{
  "num_hidden_layers": 11,
  "hidden_size": 192,
  "num_attention_heads": 2,
  "num_key_value_heads": 2,
  "head_dim": 96,
  "intermediate_size": 768,
  "vocab_size": 1024,
  "hidden_act": "gelu",
  "norm": "layernorm",
  "norm_place": "pre",
  "norm_eps": 1e-06,
  "positions": "rope",
  "rope_theta": 10000.0,
  "rope_fraction": 0.25,
  "qk_norm": false,
  "attn_scale": 0.102,
  "bias": "all",
  "tie_word_embeddings": true,
  "parallel_block": true,
  "init": "trunc",
  "init_std_qkv": 0.0239,
  "init_std_o": 0.00509,
  "init_std_up": 0.0239,
  "init_std_down": 0.00255,
  "optimizer": "adamw",
  "learning_rate": 0.00225,
  "beta1": 0.9,
  "beta2": 0.98,
  "weight_decay": 0.12,
  "lr_head": 0.0089,
  "max_grad_norm": 0.5,
  "warmup_steps": 251,
  "schedule": "wsd",
  "decay_fraction": 0.292,
  "decay_shape": "linear",
  "final_lr_fraction": 0.1,
  "batch_tokens": 65536,
  "max_seq_len": 256,
  "doc_mask": true,
  "train_tokens": 252700000,
  "max_steps": 3856,
  "dataset": "wikipedia_en"
}
Each number is 500 + 40 x the weight over the matrix's rms, rounded and kept within 0 to 999. Layers, rows and columns count from 0. Numbers have three digits each.

# down: layer 6 MLP down (transposed), 768x192, rms 0.0919, rows 410-445, columns 0-191
# up: layer 6 MLP up, 768x192, rms 0.102, rows 411-446, columns 0-191
down410:481451431514473513528516564514519557563492510504494525447612539500591491535528485535593467507505469545447577504505523484508430445585495452537478517525546517499510504492487488502451466483440512506541503456467473510530503376547545523424505524495511459538448414447472493440508368488534480471588533480517492530524552535498536513480454518538519518506468458459517536529505491502459464432466582497448529538510511501478539521521459533550421509473545445531467532423447531499466477482506461427616482500379495485478497528475537488516506404560506551533475526520466409460537479574494507510
up411:564590500515500461504547491499399498581506490405423527564500592501456454531493518510497442546459549525494491545533441426421454461545499474454459475425457495501576480498490547422503434537407513466522583566465520451517477542499500487554467460515489548509546517566514569492543542585394497422567540467592444534484526529533464496497529505465539501566528482499534471485518550483515553490528521449531463523496534540478527498573554524415565450518523439439451617534415488435466480514527557498488439476508558448468480504453457554567463510549438437424504551481492465470475541442454435487
down411:514486579537444545487472545411511533510569471519511470472505431439398496552487573518516465453494475554452503493483489520544459462466554509479520582536541531511532577607498511448540547442527451559502579486482518496468479494466494514470489541489507562544470503471514424471525519516523458498490426482413521456465563470558616517569443622509482502481472472525448542502513500481522477547463537410460493485487531478463471468369462507553477576493530537452430462465512564465513455512457507528550433478489572510516447483439539448516538558473513513543498448475514485476587507476505546552
up412:438498536515574500518464524532477473588490463557461487443528491450576410472487397527513558428513492563479455567505453491501457456493386535476460468561556484482573448460558502529455467465486490525476385487495459447462533527602546535513472608419458423357532490511523394433543558514503570495523538512516511454464533483489429478437537528570527458407479528455579515511509464498518450489459519511507427470574494540489450506515534527531478438573443555352518573532435525554432516530468551522476610506481456537540530495566586502483468538547522517498432600471488503457441543350507535505
down412:532497514457541552528470498532519507492541359535390517537482559605423483472471471469461535497458533472544515488534470619482552517504542429518500392455518511437546434528512473500470518516552522623448468603490452519465452533585536509433530459485479440450495524528444413609553616581482426415426461468526516543451562438444436518452647503534411453462516450601525524518516514494555535498458565611572493561490420448541409534458556469461563455400508490556526481455506510420521516485490457410454490500455508519380426522483464593535479449414550540564510526571449574541534474548452547573
up413:489533616501568519469544549488483494466431516448538516559518546487567414518566444456537534494475513564429470540552534372481497503450429568415553510499545524442466518492588547482375500600495516510515505558591449458457453468575421528536519505474386430570453549530495504516470624534514534475549480575487470445562548497443510464547539488494467502424476535563575468460428489486490500509516527549544422442593510450528473485519487515477520465539547525434442455421465480419508495517518525555459537542547479508521484480501522523443435458559458437443487518426499490514465544481410546492
down413:483540454516375424557458461487665482493495555502575529502480464548551537445572515501503514459474566525531411529450552495439461548471495522538455521550473458488521506508491547440516540475458562501631449498529496416459515444539518559500508504537595570427504505511478496468513434346490580505487544411330601445546511558530434468510541485538532545519493503489406527502492441558498532553517527468522466425486447505519537550507524572460457409543459492519546444496509560483533534552492491490588467456499560523503530494412533473461479441505420513512487430505399447466604578375552563527
up414:527518447541494423488518487650563484469421526454494451560561483479587519494442492471486472486501458496546410502522465418467593452504442521439432491515534555510572450511519540409575447505480505506570559469457503532566448552515542527480513568501491467528467546559522554492538544480446460391535520438574414505485610560548496524503546470489523415457436478534520460500536446520489491506524485476446468438472502454492442505464437425619557458537517576486491536510477526423518508518453495504468504515551459456455520571539489523461484523480478528527452517459491562533502583514474481517
down414:497412584478488556514536541458450381494540484467504511475516427506485500439496501478483582435433534485441557632590557579515454497597501500440465540514516494542412531520520473480492520535516502524476572541547410492465491528472382453538493568581410479460464381524509517517490524577522523535468461508458502523510429517564523504520489510483488483479544514469455535489498517448520548493538412525544493508559467451480516498514522508467510468497428529525513499466524469540536573457571489485375476421546574440463471573575511431479512480554446416529503553460469530484516453449581472548
up415:538561518493568463492437538516511438545508454499531504425541518556439489524509486405481551478550511488555479468454504468469487505516449536553465533500480577457458474543548566503558475549449496454533457520507475485476569514553459514519468459442514590410548543484548512438502529513508484511497452451500447461454515520420541487471505501516495521429536517437549533531514522506520573525458515435496504521435501506582499424585517455473445470543484496483432515467442468502467510561479516509496466415503481487459538431562550551490498531477482462509474535553436632447420481526491529445
down415:490482522532417564507501483541425514499475515502478434539483500449488470491501504532541491563457477487517469490573491502514512534532513470523520451510455500505458562463489442499471489444518507484518442448507503475545513546468499515444503465521440447543478555526499501549456514452474480531536500528515501564524466504609491459529519421481523500538485468555491415504459475511544480405543560516490528466484589437482530595479459521552506540541513474467614462509614499499524512510509507493503481488376555530554516546444494518547464480531463500525459509472525454533544504479438456506
up416:477421485512552609526512563548392461469474445500469543570517614449492413495555506490475495479442454497476441505468556522488468398504440552519509446584529491479522456518555491427472500441462521458548535480457465490564471541477526460561500561586464465488551582438520553515576518476603499522422463553544437527542504470538450486456507492519391516417496462498445455533515515565497509515402518536536533450572574456534476467454481497516488504519510479486483492473512482473492535503559510501521509491491512546537532564523506507477443491491503571448477470455453513574498519409518478548
down416:535531502513568458527425464434566560411430636529519507512500444494487565550404502468543544506606504449515547492491534485504505550453451449540479505481512509439400519489524475536494447525486541526437504472550425508468462429572547451446513392483539521470495581518526494400529437516517570497494493430468466494466500504458547489525401491477565521597574589519470589496565534500508525484510506513559511531478506605494474466491462496529435491539508516445510557463313503493465510520565533525533487520476475537551458568492456524532474514489478383488497472501543517498547460569448457418
up417:486494539474490512577550501488521484517542534548520499548564514459499450517516506514489551515469472507434508463489569479482493447480420488439544489439441540528441560467506520572438566530496486379437500576484443475443517548558450488534406506479464461512543502503564578449555519508521482485425433566480486471500491501440470566477503535510434471454415545513479573552555498486561559487481564534571544463314488505457464508542508516473585440506437466490582544481560535478477550527560453453461512499484439536585512475538492477465508487481446452582504494496462490573532503483515505488
down417:462543588412587503469489513493464480483495448467506424462524503534453459541463486474524474530425464577477429523534494474418479533441533466488487555483546474400477514525496444459558551453511483476546607590500497506552519531466485509530578411463453537543501521484428539509542478468543571525519485533430409442436442515562498466582536515422514507533475521458595576540494497573536479422555444505499469516434529543543439519462539443540539552524511555484439520457543502507513520438512493445480550436498516546405527525530539523523429538536515436486487467486528460514479529585570537526
up418:504497507492505496493511498501499505504497499499495506501500503493506503493501499492492504503494500504497490504497503498498503499495496499503497495510505502508511494502506501499499491505486499505497501507489504499506507501491499497502493507505498500503498495501499496497502494493491500496502504501493487498497503500501493500491499496497491499503502492513494506501505495499498506497500506500503493490495500499499495493499502494492500502499505506506499500494502487488497496503511505502498504498497496498499499499496503502490513496497490506503499494499503502506501499498502495510
down418:500504500507497507499498498503499492490504492499499501502501496506498498506503498503500497503499500497497506500501494503497504497501498502496503503494505500501493500501502499500506504499506502499493503501504498497498508501496496502501504496499507494505500502504501507502493509501499503498499505496500501500499501494498500499502502507504500507498503504496505495496500502497504499502493503505500504500504500500496500501501503500503501500496503503495501493499502506503496507502496499498488496496494499505500499499498501492506498507501504499495494504501498499500507497506504498500
up419:529496495502496553506526421556468475553462484487544439533537582421514522535551460527502490472509563572460528489460527494485404515431556525451423548540415594552504420480527485465438530435452515501521501512444473544538501554495524489516435586523525487466461496531541608494532500462444504502453528511427495505479605484548379494514490434495522466508473530436478492485523484510480510442531522493488491460480441496458446514563464494525559469523437474554454504503482519537440540546437458518486452521490579503549516478544497529504442625422401474526506529466457550630540525445501559457
down419:447477548469482491504551505512467454514497525490506557550424431527500424634472542540503479571488495530573462479569439418441505541584460496486542440481443390505584549522472487516516559438586421475466560529489489535544566523494561567472550450432480538545594485417549550475520511541547468460500515498549484516562393499468526512521467513422512440502457469437456477401440564530482492533512499606495569488485505534547490520510500529476431524494528507456508473486484462462481439527520532502470553447503426439484568488498501533513515451587532535491435516583493467428450540458536420528
up420:493535455501497497505506452445486504522476414513555437524542584520513463459526515529502450527573520448479458439585530504520419540550425464458488463584508479484547484466535484557504483481443507514506487472528509459485453591481567514504552468498491517511476550492517530489517534488522522565574420485486458541351519543517508455417500483486473506458447493543547519538582449521475481538565481473456486573377490492468552515449524490474489522472471585531527575435535415496473494509483496514504470482570563488539564485500564547498464515486493524477490536375520460448521489378518497507
down420:499468503423477505483531526518523500517530534462496503494494491513532507541504469492480558434542458546544465484546429480480523450435584536515490501438528534513481533549527458477467510513492507505485516537514511529473555442407501510508473537486448483558579497505540514491488610452529498462528359594545441490481430465499548547473563527527554579510515435459513491432471507453464516491492494531454443386491546495570500502508447475536480508482465420538415484483479498487513512484506459450425568527491473443499493516492464505583575492543517496504503372578520539524491531615481533571
up421:502502498502498499498500504500498501500501499500499505502497501501501505499505501501499490500498500501498500496498505503504496503499502498494504507495496494502500502504499498496506495502495501502502498499494499502499501495497497504498495502503497505503499502502495504497497499501500501501497501499498500502501501498505497500500498501498498503498493500504498503505501501501495497496498495495499499501498497495502498504504495499492496494497498497501494504500500503499502501500505498503495510503502498496500502501502501503499495495496498500502497499498504506496503495504500497499
down421:497496498500500502503500499504502499503503501500498496499499500494502497500498502505499504497495503499493502502500500496505503495496501503503497498498503504499502500499502498500497502498506501499500499500498502501497501504501502505500503501497497496500500503497501502499500495498499498497500507500504503501499498500500501498500501503501503500501496504499502500494500499501503500497498504504504504498504502501497497499498502498502501503499504502502500500497504499502503502499496501500502499503499500500501500497499503497505503499504496500502499503502503499501499499504497501502
up422:531479541464492490509486571518418512439565474473525519510524571604536398464477435520571478455550542482465492527606376400552535373505464536482477488494493523488506530457576507417550473402464461452564508487511503533488561548465536455500510552628559444521440526510468504543460541562504419481498451497506446499441527520514471502435525462527501553539512501617525446470547527471554498492540545406459508478522438440531452523562512530516530487474544558506469537514489551437491570501540490500420468464430505506529533484470521528543578487464479538477445488322617505435454526513449519530
down422:383529489514530482558519483521542421524471515461481464490395592485495529505589604504599494463515535611529508482436592363447512481496557504602478496575463423513531545539493480528491516526495512523492523553618484443486491474497473531518523408500486569520537491538485450607438505516482569503476511476513580559512427414469465487563491541551480517448491425467507491420438506474491482468536533446587527439464582537458478487506532525486441532402486557579426545426476496512520447442474502600409471459466555478434453432505447448522496516462495522516524476518535455567525528452544504450
up423:505450523489577523507458462468459476495547477539526566539515527511468538530497474482499506534498539504564509477471505508494525450533499442555500485447500497456512456442532472465506533461506556443534481444501507504542455526555436569456541484516542490486526477436538535537499547460447473484463475471500521437550500483503543490528504380514443517546466428517452520487541520480548569544541519500510560469418556478556492505523479437516506469492458511446460407565527497431459525504430560559467520507578553478505430425508521433518453538448474550474452529493516519536562451519559487538
down423:505523530493479441540555523546492468540473472418552564543583535413498450520375480523505534466518498562447464532495507497489513480545471513499513458524524474550492445501454536562516472495498596499508516469489514489508439499495493499485473517517427458466491514562472459474505554524488553529532475468537473540462482476490418516463334605481473472483525542545498446536493495436479464496479436455519530517544453532495533463523561511480534521498535485510546551437575559561514553499500491527489495455462533562483489526431502506515533554519521524507409448426433470506558402488473491517
up424:492505497504506504505498503498499495497503494510485498498504501508502501494497499511497501497504503495511501495507502496491492496497496500498506498497496506497498505496497498496498514498504498500506504499496500499508498500504497501499500501501501498501501507498508504505501499501510498497495499499500490500496505490501499497500490498508499499490499502512502498499500499489502499502502501499496493498498496492496502495509498497492506493502494495500502503502501503504497505499496503506500495497506505507494511500500500505504503505500502497496502503498503502498503502506500503505
down424:499496499495495495498499503494499507502499502499501499503497499491498499500497503494496504497501497503498496504502499499501506499496499498505492501510501496503504493502495499506498497498497499497498498497497501504498501500498501501495501508500507501499501500502494499499503515498500500504497503502499500502499492505498501500498502500502504495504497496496502500498502503502498502496502503500498506501498503500504500507498500502497496501505502501505498499506497497498504492503503503501494504498501499499501496503501500499501499493499501497501504498501497500499494503494493499494
up425:572477531480574505450585480532477487550513494498442503598473541461488442453627481398449574436501509503585406505557531509532600467481432550531595470522434460529497536516505558454562444466505516476569509563462467497502461553536476523504530547569542488456553492470591550498455497499498476528514390497523539522466493537495538495510469525356444507484564482457466489480521560475516533440462484485593465550542451510437488453426433497528458545498452461542512435553483508531469504502559526487477509471482495508491525529444562493508537550449513443491458541505501483484418431446528443490
down425:509511494586476487564512475510462472541424529556465552473524479446515582490528513601449496463496504581500522496511537491474482494477452538482439441465517391478516477477501474440474515480478483502534456485481556525466520539490545536529495484435508457565443515496518491483501541592462504478503507478436423507458412516484460515470535513565569550514493571562522530571471564475473444453528520494471551542483481456493503437486417542540515513527497549514405515562458514474458495420472490546482521555498494475551588463545432500517512450464540558373535535549561455452534519561498558439
up426:524541588528531510439499503453485427493425522516484543484476550426459436467522445540475500534456507455497473424483526490482456591480523460580502472499587473505524528439539495438517582506449522487499501456471449480508565554520448486552523522449516441456512553481482522492528496467500504477559532516495431464498538572529414511498687459510534420457517427552502509555532508502582471522516487469485490439447466471379591511540523442418474413414416504477536479535446465548467501531553489506527482405551517508518426505444531506535479541404493465404475624455524532506477555467448444499
down426:478483518579525572418470488529473486370505481510468503455534499384483569568585530504405436493509504518473480565520511602445402498547456509522550542542480445638585584499493562563516445554419585469500484522500571515495496449478502507478548574547495496471460474540406485447455480485476527469527560386418495462547508496456497515410607525565456429452597482521552510502490510531424473551559547400532478578445495542504523389540475414464561489460508484548436440515440530519500460521464513526659447472491506449566586462488471484447442510464546502459531479524464543556452490561515492477
up427:529467431433494486527576501545476454506467564469506553550461523445497496458541509557428523476497528441514486509509542463511488475527497478402482437445571567544513459453462514398387587482478454496444537542440456482480501462560513463517434502521408472511450534499510539476494512547495534516503517587488410551549552598495501509423668495439505519443511514618499556416469503463533483523461479508513451486450498432473587513431427468525487469640409480467572488547481535466511554570560503466501475484537512470546596584487509439463481542501446488506522527502510500483516533465460523598
down427:522439441501538573516468538512465525505483449511529580494446547508504513531424469457502535517622492416558434516423459504619494471447474554518553528509478554449434508569460478541473532503483451410458527504448540525467475477554419530465501513441566505519516464529572466448600518446493489471526481478493511464495485484480544515448502592503486561516481520463505459502449555589400461465469544512516520501522491443479496506545437571483428529546479491543457549535517536599533509555475533462683495540442548510501476514511557441505407472429435511534480466536486481467450489475509512534
up428:519517541500456516466476566483499467503479568505472459596452576560432517528556409554479529558527537502504436444577543573485529380478500515451587495589610558476562477588510554492488461439427523500561509511458500482481452515513477503444394407549498498495526571544468583460489564477486512415503455540486487508563509487504513553416479544511519532443435410471468509506538524467555511435495551488527440457570465507488541465489438504513569507481503549510500568435450532542519537576535512464493544477540431503525511487416487506467487493577509512486462520557491546481437433493464438402
down428:567514403498429438497490460513551476420495485605496539411596410461529548489462483580447476443526528520543613527403440496412509441481544500583450485468523484531485464441484451435619485486523571540505499503456600486472550501478546515500550550495533482566452436470516527512509460509513439492449521483562533556482518403544576511481478442488534536485473479521437441473521528472527486578431464409508575477508501480555463471516489493465546534595508525446426507528478497401463477400579510442438572516516568549519546592624531612499525531485477479447481466446541356465556509524556567488
up429:487465503480494565416512401562521501451444486509500515553454510492504525527509455461548451529555539462622463541497508477516542477488558394500533436561545544450504478526518507437580527545452530437507561499530547371510427499468476476526601508493509558483487484486473621497384553442494545489488495576435532542469578474598482540474524427517519487567471498517502447479524558503496504539543520584565425453486482530461447463476445439490575459473501477441447481503507513440486530452581519470487555507513538598490514502462429482511492399515473521542516581458534503523503559460404474518
down429:527516471498469571458574542448409582522535525519557569421550485529444538523520465531398566397539492460494452497417541486612530563519390543436516454554456441461549471544549518474497463513452546532496467491563515505545486470483554449459503429545497504537506458476480563574529483550485444525462485518581564492505540516519434500494416549483457492512463544487511532461597506490495515416578579508522520481460501483478450529476495431488538459510456531414532449495500439497465490555466519466733548431522486532479575516523507462452615537432596495440450563427463424488537502488463503481
up430:541468488501481475452498442500461495527479487533534524466495549481540525413568466480545498513492563484542436438502510522471490494492462439556559420472452503540563545426482569476430540482467465497464454529423511498502479461525442501525435545561560557454550512423507490446562464461506566527552457507477454524475558491530445446457589508510493526498510498527496554446518479523578472515536500459475482518468466438444592486468491511488459474488439519522507525492469454550417471484546565543495535571477600516556470460472561491535510508534554492546515580516382524493500523508510555489
down430:434503511502404456524473438488577459449514529510453508493505471500501504569532515524452505516452491546502485552567479500475435507500476483514431589566504509469489495527459512568558430524513479546450508451536500449471554555582529531534496598488507528474494496501461484460451508465541539519496472485541476487506475518532520505465499537566471356497587532605532471529559484548518484473522486508575491499549515520495431504518492441476492535460584449490468483534541540514551435460482513463476493526485470473469562455511447488488545493477488530485495443489524496518455445420493494520
up431:498499502496494500499501499499503496501501501501504499501494505500500496499493497497498499503500502496494498500498499496506505499499499500501502497497501500496505494500499498497495497492505489499503504497513493501507501499498495499501502496497505501497496493498502500498502505495507497497500496494496491499501501506494502502500498496503497499499493501489503504496496501500501500499506498505505498502500496503496497495505497497503503497508500500502499499498495494504499498495496509498497498501502503499500506498493505495496492506501504501497509501496497500501502505500495493509
down431:500503497497501499502498499498502501501497497498501508501499499500496508500501499503500499499497497501506504500504501499504495507502496497494501500499501504499498502504500497499501499503500501498496502503494496494505501506497502504502498500501509501502496502500496500501498501510495498500502501503501499497501503499501500504499494495500502497498500503507501498502502502498501503499503498496500492500497501504504506504501502501499498503499500495496501507495507505500500503502501493504500502501498500501500500500499498505496499493504497500506501500500497499498504503496501504497
up432:502511490489576549546511492564518402501483476505496556589458522502512368470528513459474514498475530435535445462545580419614484426480488532433536509504577538640465478464591511481475436478515503485510370426568541466532510490574545509478478541502488501475507531480521579575403538466471522534436518567528516571486528538482504391478481459481494531449486524449551507409513558453469501535479506444503391425544434472444547573586506516509516521442523535458466463495550540450536558541470501539465576459523495538542532440524466533461490477414471467535420572422532579474566522544502441486
down432:568547523426494499519543447455465559424495556578472483530487580445491556547436535551560529501484522493490482509526498486396493482476564548513511627397476419622468489513515484432563534653496544508587536443498523432446551424530497508399436498467538508444535450470564495562451607529526443529574560597498455450557505497534456508499525621494420480403341541474482509475490500545456467529442534465449476485483590570460554510538524506503492525452521603496540525462424553488536530569528485481410464396442451466546566541474408446447524442428463513441502476444466624499478591351562527485
up433:501502506496500498497505507499502506508502501498506498502495503497508509500499498499503499496499495495495490511497500501501501494502501502499501501501500504504500501498505503495499497498499498499497495502499494506502504496507503497503499504502504506501501497499496502501503499492495503501500499495491499497499497504499500501495499494499499504503496493499501509496500500495500505500502499500509503503501506496500496494498504495497501502501499503502487496496494486494499495496503501495504501497502496500503491498497500508495506498500498501498504495502507506500501503494506494505
down433:504499502504502503497498498500500495495495498499501500498500504502494496502503493502498503503499501496503503502498493497503498500499492499498502498494507500498500498502505495500504500493497503501499502499499498495504502502495494503501504500497506497502504496500502503498496506505498497497500501500502506498499500497496503496493498505506498502499505500502500498498495501502504501501499503496499499499495496507501504502496500501501498501498503504491503503498502502497495502499496499505501501500496500507498496502496501498502498500503497495500496505501499500501505500503501499498
up434:498500497494493508501489498497499501502504495503495497498503499496501499495495498503505500498506504502507502500510503496493498502493497500509504495499503504495504500498501504501495501505507503498507490503501499501499489501503502492505506501502497501500495502501510499499499496496501510497500492503500488496499504502503501495500499496502500501502503503495506507505496499498502501509500500500501498497498496497501501496502504503499510497508496498499495491498497495498497509495498500497499497503495503501498508496495497504500497502504494495502493497499499502500497505501495499512
down434:498499498499501495499502506493502502500494502498502501503497504500500503500504496499497500497499495499501500501500498503497501496501498496496500502498493498501499499506502501505502502494499501501500504500505498503499501499497499499500494502503504502499499496504499497502496511501504494503502500500500505504500496497494499501499501497504504502501502498500500496501496501509506498496499506497493503504500498498499499500498504505500496499498498500504495503508503498499499496502503500502494504501506497504502496502507506496496501505497500499500504500495498500497492501500503491494
up435:500505501497502500500502501502500504504497495505500500505495501496501503496503500500495498497495499499496502504495506504498497497495499500502497495498500502505504503500498498498505499500502504502497498504491500502503503502496500502502498505497500499500501507503501500496504497501498502496502502500495493505500503504500500492499493498505493501497498498508503502501499501491499497501495505499499501496499500490503498500504500495493495500496499502502494495498500495497495492510506494498496503501499498501501501497497499504499506499501501502494505499496504499500496495497501501504
down435:499498501504501501499500503502504498496503498501501498502501499502501499505499499503497501499501499499496500502502497495499500496496500505501501500501502498499494498500504494500496503497497499502498500497499502500500504499501500503499504497503510500500501503501497504501499513499500502497499499498501504498499500499503497502494497502501499503504501501499499501498501497499500502499504501498503506502496497503494501500498501501505500503498503505500501498503501497500502505498496504500499498496499499503497498501496502492503501499506501499501500502502495500500503503500498500498
up436:536513434528553456438489435498537443537520525547545403505486582523480485533551445475491478495498564471556462512473489574483447496480546487523478458469558531540465441477511545415487561539541524467534534492427526392489513564494456470525539544500472492510580505444461556503488506472516493438534503562504457463378465460554532491473529492500472451475439499461467553476493512499599507484501484449571476468401371456465565438484489504431478506558579525519518450452577438530508528516542457494513531465520562587556523596462382563472506540497487451437526527403482524515620505458455489525
down436:453549476434437418480475486500481538499526443490531525514576440440490529552520406530513601555501505495478458527504511496474446500462518446531463460565492537523476521523521497524500397455533457481496511494481504572460464484525557540395465448512577557476508418491568576572531423506485462487525468484522515506552501546455499535547444549564535440455527420507433436491466474548457446487521476580511560505600502519552497526489445525540461607470464504466509651555523509450491490424464532386462406566521542402463576479469493549474435528526512645503492497587536465470431493498489505507
up437:496444494481537462524415520547438481446417480466487534483465542543578555523544491441522484554535576524519477549490494494523488474560501494474492544516551442435523505570522515436547550417481585455544474505493562493531497495567436511431487507504502442467422519472603545482498520451489461455540536527521520569460657467540499471525516452575429439445528490501562515457467489469462567491500502383572514453529470506559484525423445463524423597502442563513516485465486358494479488510464517535456456488477510458549532484454508498396495507500480499552509545572525518536489509549516415504
down437:463513442514532409540539572437478524566512521530500504460464507506520496459450383494530501521464577563433499473533448509530488497459566446578513464387499467478397440456490489573485460504548522464517526589512484465497549453523491542488516471623480591598550469509514530441542528534531562508562516595512404445424496501489503537486441478451468515461471514533607482517426512528579475522507547505442506493469541406429461487583468499433497541527576522407521496496448459611488508468566476478509381457500559489393490499536467506563536565532498439553494494539543485517511539541422491470
up438:528534483438501507516507506502546523505552507515479509529484560559518518546520455474456547484503457599488515515535518464474468534560332495394533545465541504496583530468482495520441482494466495527487472573441561492462477455507473432492474539455423444542551553425487492499451575556474515454516601552574427471563582547480472480426503506559524412480526414462544531483493484463523514504428514524525493451452484423443492464474522550487485468592470540443563580407519461532500576516505449550453520441504542477533484469557517422518535527502500485495429505419590614450409541468577545482
down438:543515598437470525512500530517442446476484540476563452547410597497451499577559497527421507509466534396481460444494450559536480490505482443586531542583554493564469447628527494580539496463505522416495536607489475531527517422413514505494513463512537496499626441448482594514445543427418514451477495478411532466521539545515532551515533472562501587589440410501565504442486551483505542520444503577500396441550451491588516480415532482387434603491383513497470560469416504500509555483573572381436529520558594450454479480432504534462522441410513511531513493519464518545590528464452474514
up439:551455501497518441400521527491484487593488496525524430516445516448533451531542528540538522557477504528530441505558572429500598552454494456452457395499545480510556451473539498443533511517475514484468562497432543479498480480513505464435541501505503518421618638557543521415526547453415482467579498586521459543435522531472520421516517495507460502518542424538516578462512465408533498590512458450518503513580525450466518425534504496446467530474467471444546540528470507447481471471468488612482414499535528494504507496463504538462533446594535428533457501482522543579500538392488511462
down439:434485486479548524525483585446458499499508499495527525530574531439549503496484507508477522587538397509529401543518483484529532436542525508526568514453459533517443512527512462488506559560535407525506522477461486528416534458481441473514540500554489508463503449435506455401534590539461470502451502487474476518524518514552540511560542469515567552427478568545447450466512526476541474422478453549462529472514483575488551482536479556554544529542519509475587489552567348513524541490491481383453496480512524400482466480391541493555556497464476510504492434510479427506583427471551596469
up440:488443573482554494475445572540466386505437508442459556531540494557484437468569478479558440509519532456531537601514559442462525564588429495426483493500498516492583500466535491476550527515522448386434543513532588511493555456528474476566534509463456461455541499554553524487498499559572455472459437502496508525540597514505481434522505526499438471475521493544545506423524532457525571454444520546492498436519450477439463448443519520442497476545492525527556428438467422469513451504555510541471515450542518514532532490512606545515505594422461498505486543451485528475513531485483493520
down440:539484509577547408535453537480500488431406407551516504476569472502470475453509517497517503549542526490434505430447482598460494550492536458505516514521554470487473517507485573487495469498554478529485534407448522483556485491471485521466486499488453552473470531514486540529608487500513456489529490369533516409433515462550518619524498473466447529472536470546539533489476493472571506506544552489534454512493581511461494499482465525426504460495481481446479498519501570510529451443500559408406457535480537508508554550537462509492499507511522520532502387503471520518549593531497472545
up441:569559486475549471427492530516468467526420499446575510430545474445563518466480473454506507532516423483580476503508468461446549563483517505513513455573556500387577466554532571505529518450521517459488520561492527490584532439545478515529540559461521445481415492506492607488504497521521468497535557482463490538488543505520520422447502409525513442513429542432533448579535455488478545474493464468502498482472511413409515458492486440509567439549463510434531430545546535527458478512524563518465560490486519498460480489517520511503558465476496475580505509505622461524542516391469502471
down441:477505531539523520505511445573475550507485552523529557493427515439504448537558508512497479413475569522472444492475442471513518408431472499472546537502529518636454549521378477415541476536460486448472440485550487481457491464507516523572522515502499522443422488494499515447502506505508478511514495459480455490554479480503526553474537543482490565516536483458512581506409542493551537542475488506531556515536477548539540416421501515424426502538532452452504515468477524589457495552529458459525393474508490519510546530526444503520491489489558482450639523533467549426414517603515501505
up442:522456465497491521495550497493504508656499534470518402543559506464560452473474525510449519468521507460502476507490471548554455434444526519441550495495446513536550498544558517437430497592545502490423470518548561395490420445501493452523536409452473566497506536500521524449563541424462546549455579534519474454425431514502505476462509539534547533451564477551479545497500569478496534552449528387538481482409472459557518410526491540435480495484493508461487486542576494560505511509476501501463496480462418527506439517488531454495554541585482503525500488538536507520521464486467458598
down442:519492529464522445503476581558482528408491537543524645461536515436494497424551468420470514443505473512497534506462497544509504514550517512437549543534573492519499500483527510492452488431502530482576474476471477546417481514507469440492477527563540508624554557560488517502526439491502482507403539501452442500558550566496490486483528446479478471478490486535446492528540499488465520507437523539507532454580487501400543500541454539471512503493533436461502444458568430509531427455558561535533429462495601489471493588505464470529382461468449567490453516498502483507448479540556503562
up443:496502498503500503503502502500502500497498503507494498499504499501509506495497496504502497499504501504505501504511499496500501493499499499506504490498501505497501498499500499503498500502504503502499501497497497501511495506508498499504508502494503499501502503496507497504501495494504500497499499499505494499499504503502501497494499496498497502497505490497499498494504494501508501500499504502498497500507499502500498492499499499493502501511502494499504498500501499503497503499494499502504494499499501509498505507505498506503507502500496497500498500501497503504499495505502502501
down443:495499506498497501498500502495500501502497498501501501504502497499499500504502502493499501500497496501506501501503496503500500500500496495502499507506502494503498502498498498503502502501497496499499501500505504503497505498499498501498495500502508499500505499503500501499501515501504495501497500503497502498502494501495499497498501501502503495506500497503503496503500498505499495498502503498494505497493501493500505503499501504502495496502497501500497505505503495495500497504505504501496504499505497502500498501499500497500502500497503497498504501503499498498497502497503492501
up444:494498499499499509507490502501504501500508500500494491493507505500509497500497495498498510507502498488506503497502504492498500495498500499502507496495501502504503497494502495498499507505502509494510504505497505502509500501505497499501505506507495494499506500499507504493505497491500496504500493499497493493494502498500502491498496501514503499499499502502504506491497505497506503500505502504505494498506501501496502490503495500494505497509493501500501494499487498504494500497503502493501499495502502503500511492499496497499506503500504498498496505497507504501500500503503504501
down444:502501496501499495497499499497499501501494505503501498502498499497497502499501504501502496499501499497497494504503493501501502503501498498505499495511500499501499498502501498500498501497498501501500502501498498504502501497495502503493498504504502504501497501504495498497497518504505503502497504501495504504505501503495499497495500499499500500498507496501505501498499495501497503496495498501496501506497503504503501509501502502497490501505506502498496501504504505500498498501500499507493501497498494501501494504499501499496506500498498505503502494498491497503506503499495496500
up445:635524483519519564518451481489442468553486544484567504494503564472492384484473504554479517520576455511501476446516541549491520444477504498575525413464486487488511556485506524461429465526528480501580383510450560513562518444488462476501457482534513593439497542504551489461503515486482448430483400486504455521535508538481429539482542447501489488407519514529459543487469507520478529491483436537501501479444511444529640510518522557530461514474445486501510451533429512562437575520579545529503476484456480482524465518491495499476481473459462483478528547469514443540492518504486497521
down445:455452476445439523551574527478466520457488489518539536437499482477503600573515465525455452525485478556513456462518519461532463442554459476472477468544540507546442466489440487458514482505473434484518488516461489532467512487462602404524464527475414499556469428513481482497527567545510478591558556588514485462453435570536534531512612499577516490553496573514516476400492493435526496510556598445560447554571480551552444526498440493496485497477581472456378546446612501427474446480466521486436485565461512492562535502551450581481484470512492520475486489579508547492527455481521492470
up446:545562461393519514493492496457511455504506453492432499482531520523548551513489405395502526530498444449543461472528506539493523485405451496441432438579485441575541516476440468489397515472531528471516550557397515492514457499521582402517511592458521514415539453530524427545505497535506489439500560507434490428399540506555467507465501481516569433562471495538531508514533529548500565477572548540461509542514518524426570516434529461588506435541532491545500448487444528529505549539572432498456568551629549462533532516427478552451548540475556514552435604451487496514524513433441512501